Each number is 500 + 40 x the weight over its row's rms, rounded and kept within 0 to 999. Layers, rows and columns count from 0. Numbers have three digits each. The size before them is the row's rms in percent of the matrix's.

# q: layer 7 attention query, 256x256, rms 0.0683, rows 0-31, columns 192-255
# k: layer 7 attention key, 256x256, rms 0.0679, rows 0-31, columns 192-255
# v: layer 7 attention value, 256x256, rms 0.0899, rows 0-14, columns 192-255
# o: layer 7 attention output (transposed), 256x256, rms 0.0699, rows 0-13, columns 192-255
q0 093:491522498445472559426445527563520554560481512508532532477478509486470524485393508471446393566497515491556516534543468418526506501515498526593573541522489526540553485462507431503524517463504552
k0 095:457549549519444541424450576506519545407485441516513529545496450463564561499503485471451443529512498526477446570461502516436555560514448494536495527528540484554504503471483462514556445492583550
q1 094:481480427495459460448421511484524514531535523537491494438531416481513488540455472520483516458473513545552512522512414517553434468544401486533546598459530491454450479505521503467508453480443570
k1 106:448507471531461523456442512522455417536494518520522477464492460473513497522547485623488474448525480493457565549532465468476429484520478490500506492526509519507517513502517482472527464520447479
q2 093:449496537475523455505493390535437509484470484498461453537501420541540500484568447495494443509594507509492501529516469508522491486513473520482513459533496496483441594504472496503484477454514495
k2 095:430501518508468422480514452478496553535539476456489448511504483497527486544503441493508506396569518487590437532467428537470511499494530509557468425530429489501493537486536502449437486526542456
q3 090:470495429484431449551548636537508482535501435407486486508510516510524534480531439524544480528423503481491455491506538507491415530526483517480550500440442536555485467596507430502569472513567462
k3 091:473530500472426449596474500556501524509520486433469528552481479505494451451471413480495487514431491509494547435467522558448478520474484493519513499480479524565506421575482586588550490567509539
q4 090:471584362576459483555491448557495494497464469423394422446493498473536503498486477510482586523497508543506533503483559497524466533501500581499565526494480504563511469504502421529492476519482384
k4 100:539484494480506529592479449515503493528468454480531429497413517422440510467445480548487487544554525538461483535492566471565423555452527532539424441521491496541511464521464528460440445539509460
q5 086:468477486490554486577570522508559510489441501519463447479453488489522453461435453518559560545480561483484498529474490490531502435445485526516546511507494526529551602477504475579512433458606499
k5 091:605486487534516465612571449462477506472445565503465518492505557526474470495542472527457550489522540465516443546478462415470449490444494497504492470578507503523563569506516521527474388449574531
q6 091:534520515512505501438591471480511425459511525485424460476562520478504563542492506494530527572548450448463477479499564464556509535567536480559566547531564507527622473512496422472493476448491415
k6 095:524557471511582596507548479519520481479422472462507488520518553521529504515551559470443542546533475499412486553470606485486500527608476431490528479487454478504560505486504527559486483498466508
q7 095:496539543461524498515530519499500524513433443551460495498476426511498502526528452472525577429506581472489459469492512523441476443501416475495436412567506495570468489485477515518510545553491517
k7 108:436422503500552434516484536478511551546489448482443513531455498494562553524500475427516506460508565507496466485527523530520504554497462425548415513530529456508445528496509522498538478530450536
q8 083:508471516553518460461462524498515491458481541544494548523465488545520529493530515518569502543513458523435549510492566505482451464474483428521500488425509508493414507453532531520479562483560465
k8 089:548460465533553498487503623516555564582487547455469491480509484512540509403485501527548478523538537542500476488460549504516477440425548514598493535420467478487502477442488497439425513469491417
q9 096:426439551435510542522586595490514468499555440555571560499508543494516479386500494528524471536537521500508482496454467477472550499485578480446496483456537514462423470506489525534492533438513476
k9 095:450427510480493440448526581407573411497565507496515591496503503559435477452488597482482499515495491450568513507535457507577515397473575466431568580418480485468462521533492539468560502504564495
q10 096:505480437496533450434492489563446497553506430434410549522470518495500545507474454469508610530588475466498521459485447491483488514466537469451502504507486480497532546542504530489479528474538485
k10 095:591534462480574505580524506524510480494536481453484484442523445518495552547385522522527540479555495555565424478497507500498429512510510470481481444504442457538465528519467441486516499443508487
q11 090:571480567498568501467473562466475520540599493585570540481426455551524463493498527482470493562485515483498490525459577481439462490447560495516497533469477502489457426449431540538550500511456495
k11 094:556522501512512508438530513524481474477465493563469517542488511484476465461437502468506548522476534482529479578540492510482508474472495482482514587564531508490455504500464524457582555494527465
q12 088:466557508542441507519520579502543512451510465483490494517515481533529524521569496515502497521485462469481498461504479492480499472546505533426477451430552461474500482494492619515496473485499420
k12 095:422587511496470514494491561503512571482515489481488495504554509480495510447523498480540486469541470514411577456425516468459464470526489504526525488559482503493484458513573487430390500517479442
q13 094:457447481472520553489543442554449490483507434500530534543476490466495506499485466517482533490519517513407516512499524346532544520442559567541531459501523520442478431538497489462588435553499442
k13 091:491528461507503517484480529498462463484495402502522527565486508564505551552514418474443478537491494493471473549521603458511513533440549493497517481472465551427390557526520557494606487562579431
q14 099:516463481477481499562518492548465496466487485522532433497483585526449472539508498539452458548493552523533568554519492568433494474539450518535551428518482489534522493496534523522479449458564522
k14 100:529408501456549535542534525507518514480463509562579478509442529496533431447468455524486443532465539473549557505467480452468445520535424488531503474517475537478481495462493499512493434499584513
q15 096:470456490511476489524493503457537514467563472576512555482507469503542542510559587460500520534501538513506506467507487535510559512460431488495568503505426503487446500406485536529528554515476488
k15 095:511485488527485464478578422473510527509511565533504510519523459520494448537525523507527467498495509461448435477509564464471523510574569482502496437454450516533510491419522493476529529486452512
q16 094:457544545472570470501500491470492511512540532513514449518496501478448530467490549542543483449449432567527485554506534526434479501530522494522517503496586413525478521486412480495502519464439543
k16 096:499415504499510454489434525519458548550498523487538540480487478479550399494453560503435433490521433517523572511523520536500480474524476523555507527514510513511510531496516566504495520471490446
q17 083:524525523473454590531588476542534503478548450453502462467473467490480522524485468469485515524442493495548502497492537443517496498426501492488559511564437506552510462525480528436577512451496444
k17 098:486506545535458481513554483493472518558523444473466432497464443523485463537562500504457480515486494439489496468459555534442456502528537489558472516492498542578510515493456454521517486480463478
q18 097:502585525544530489521526484483524571471523535523525456429497478499492509513465553507471470461492527449559483482496493420497512547521531531478479511579509508478535491492463514505435422444503493
k18 097:489554523569516498538463495422598505513518525519501478501414488559461549550536453551492596549495446522463485546474479458554526514558496507397481542544550511485606532513508571535516486532505449
q19 093:535497519503462498487533456511453547502482546596508375433436493537487525510518489503524532465562576434448483472536469498482479513590566451483468454553468515536518465435434480476436558451419498
k19 097:549528446465568502502540478446534487525517514547508439459478436513475465523466482468500520515452551493443543476510486521534482500625434499512396494533487549497493476451535483487427504556498434
q20 093:454365543523516472544573529535494613468493509572501517539530481543560496524500547471530550557514527518502363453500468520459507439432492499478516469418493525499504479475543559526484438535525429
k20 102:457393478486562540440558521422496528428462502573505571524469542515527489486540569487552525461534523520558460549424493498481519469458413495396524466491501537467460511537459601465555451507612443
q21 100:558539474519493485520467479538463467543505509525540474461492487488519493504486496485494494550526520504505555454491559516487577500498468568517477464491493501498510457499535457522525509496455508
k21 103:577581512481520523505542423506517481534495481465545488535508525525431531500535495534470530518463518556545578533571525417454552553453506541445429485520523562513522449479515419491531466502428466
q22 097:530505523491557450457525562521488444482471460469436605588490529554498526498502519480592469480540433509435500504516526464526486471519509477556526504399507471597483535510508497534520500474491524
k22 103:540453470479550445504498522471463495454469476482414587554515415545456531475483493432547525445467474453455497511490530520447536527490497463574537484414524548518533536543554507538566483530518556
q23 092:493648458510514465465526463481546518553505492511517453517494476514490517497574465471471518440456511491445511534553550452507521491517537483464483465520514522503434556443448527477525577517474509
k23 100:531598518526506453459516476511490544599480475566490488487474529507477523508584502549489521509429468406403536543537505435502427460470502447506529495538535475556511517513459467490516573481495478
q24 105:522446526488509456455488524470467523505459467579458532529453570538553443514468540454509524457525484508611434455477504500556469476472523516455506495524525513442429514439484516466510542517537488
k24 100:529449518506503486460465515491530538547518463530447502487465487502545556556501498473549498483449428519627457473416473484511499424517502484462498465501457474492469583445475532497499513518483500
q25 091:568515582535480547442440478546462481459450390409496455519536485433513512483535524509546459517485452518547464456439481508457570442545528525528535527446484455498528551512488495511457500556551498
k25 095:495563568467479482497467504559448488563503512400449478459492540520509512519447514445489504457547495478545422399461516536422513483579547509510462499544523481499510505521532486511501510544522552
q26 086:503531533488460538478555526485555497538480538465529441462511440482533467550527506518512525502571483449402444449434502453501543523555540440455458560487459465463484491575529521501443506526461507
k26 104:421520447475450567526532489545526475462462534501497446501521492492540460535520500532456559513516516517473447511516520458426516561507484440441501539458524477477464553558495518487506472485510519
q27 093:444398492551539515504508506532474426446491449390545583508525544474470576502477498487530554495499433513506551531544511468512524477489579515481412440553543568476483450520527589486519472508553454
k27 099:507504428529553505532528581481483541515545463410544536550505469446453573474453447471441494481490402529524515509518541496451569438499564537529483521509536482476471479518472524473544495490562493
q28 089:524492481494477501505475519435459438440514416548559449541499582523498464483484484524518451471506553501462548510504448546451489476529541551587591480459481484516474497561483539523483484445490475
k28 097:514517511512416553573575506542494488489516456494519485483535552491519481426493517424476562517517505479494494524468476516564465468514531515495528467564538423508459479543447557466497453451542459
q29 093:554447498492442441463500478539500478530441435516473548533518459555572544556526466483546556466445518515530467479508520525496525567475466488564454544452448461510528489517495466534530567455561489
k29 094:565511456538544489472474567531501497528505589472470585472426523512514497485521453475517593492481512516506417460459510513550533460514440500456544470459505507459568482480554536514506565441476518
q30 096:543535555526498500487462466496444430506452529518465520483441468539477523486588507514508450550510572547477533482471533477467543426518445537561561460487415568466567491431446446471487431553525419
k30 100:477528477509510475450506504479497534486510504516505572504508519505503565487559488417487495458469505535502571508541547574476490454537568549518510477501444516417511458438492508495481487617503450
q31 095:461490526478462427562535477509525455491456494440477504525390517491500484455535578490535467452522451525537464477447546468465435517495503569560529433500492497481499529497444494533474397550522499
k31 103:448522459486485514555494490527499559489483445475513565481550514454511527477484543507445521471495557523536491506490515502492550490399509546563479445503514514464433563493439546498515458521542435
v0 109:503536410508541478491473550474418493524554507484540461542462491487431463528478485519473559510479504530538527471542470460455550499484501516480555530539564497475600515511496484563501511487553485
o0 112:461470459471469490560554521516585506432524410528424528484529550563496536459519479453550520478492504508500423434404488511532476494495455434494454442405440554490390512517482498455492488481505537
v1 104:554567500528553564464486496502474449463479427532480465504530513445509442511528495465519457487563450543586432440532479422481433521530554518567502487486513475432537458509498518566461528488497492
o1 105:434460469548431470546579520530484494480492534446452546551494575516476517473518435540510482462414482462510575530511535544552542439493511552483506563504471488525469596541494439469534422467504550
v2 098:472541546495474476493560543575463480463574485560565429550499374470469525548478517480508465494485511479567498498540460436380553493513530501476493534534527446512535561516508488578468468464499474
o2 098:529492458504504544535494479491497463471453517409480551448522569475508534475516443492469550559543453537503491525458543484509528484485559472535451464480465530431514434575519537442513507531533463
v3 105:448512392500435516446429544497511483493448410450503515502571469459472487567485470467490505518460576526500536486522538477507474540553503456492450543510489461437537514502522485491556560441508525
o3 103:560543536457543480609501467505483541459526545544489450498506531514510504444521474484483516519530467440537453579478440488471478423508472466494555473496479504535463500506541536507444438502538480
v4 099:503459468542420403509531563478493478448489489458508476449550433452531467495435505510575461445568540460543465495464495396452486538537518486542462496541443501454462514484530465507537573390574470
o4 101:494487562505595588553448460495461535546453519537510432513487486497470517568478471466520525468491530526472476523488505567519478449452501520524512499517472513596583448467459545529458436564436498
v5 110:496517457478505552548479505524462432485469458470486478436540526526418445522464521537456520524462566499538586498508519423509479481450486439456495501466504564474512475534542530546527484491581486
o5 118:542555526521473457434526488516482514518518504452469502542467483479576490493571510492573495506503431519455455472506471542479490467551486511531529470452449431499503519485481489429479525478434471
v6 105:550546578514546509452500523490495485519506505534459558492475522507524500582502454531446529503520545551512523557475521545440499589470497452466527454467498477535516468499527543458534443472526471
o6 110:566505414504496538518443465533468501441522479396470517534520466490505537500490523485529532496485435540512516457513542516502525426485493498482427525533570572489495508579481490478551547548430511
v7 099:431554537474421567496575524514499521499465554471493473473601471531480443427454512523485500525439547526546485529527502435435505494523507531573486523537529495438492442430532531457455416448510454
o7 114:530501475562564517464487498517434466476522421530456554574436506453505552549505499495591497488539408500514547509519473516498504490510524508473515452502457488523533580530486493517496510530560458
v8 105:477537563508534493554458561511462488545486542521514445488545564400510435440425586527481492466532552464538518505511504473443562525498448494493462483520509499517535406474417461492491497511574475
o8 110:549487402532478504484546498486545512422501426478484568488472483532550538519488423492527562503525425506444488501451475513558442528455539491501576497448489484511466511593519497528554459548445483
v9 103:411488546533543528509483530526542460516504541527502473502528472464550505451444461481433496461534497475497522569569520522445496507459572456516466432549523503504497448509452444494472430533464479
o9 109:526468432451537505516531520516456497472500457477506588510465510531545491501509529562512505574521450524513493424462565453537543489466495568497542575426489472441480568462558546579554535459589463
v10 100:510463503457521471551548483569489447517537519530549405506442530468486466550492555497493498531501554483453469489495443503432485497477509574523473483539532516495492505532417450459498435582506552
o10 110:472473534517490463434432507453512497538478499472432521500567450502514552443462533519521488468509475523528490483507500519531543460541523413392468495464485525480509474465597527516477554502473459
v11 102:541545536449518467450481539547548523550566441508465521504462433488463418498544537444467495461506500516436435523524497510567594541491537439514404480437522459537451473506493553446598532497570531
o11 110:535460476533530552524507470500465510429450561522549425470524621568515535510405471551508472507493510532573603495466494465466497517462510564444518526480498527507575525526523442513477397519391506
v12 097:493479450497459495476467515510572539466469490509430550519516515546488475441585574476560505475530464456468530548457477489489592488524478608525452551545458427585536478455493537530485450494501490
o12 103:477566545504497500538465529522467466540444446496569429516483487467521538534494421533495496569463547596538463509479544531477460475526538439489476437487485524404453483553534470489486512505490493
v13 110:552458445558585541527454471493518449529571552504467513493532486499529446470539554521490576567462496496393551512511464487515499515478455491474416506512518440443488474488440513534504463490498509
o13 100:453433565435469484518459518454532502565452475540516430432469481487552478515442475472497475428554531453570421514515504494495467431468516505573572493524474460550511479511551465488501550488459472
v14 096:447526487467416471450616523510505502510489501463538501494480575484443525466514520440505451598546472544548525460522455598441474427574492530475519529523520452558441472503451492479512520496534520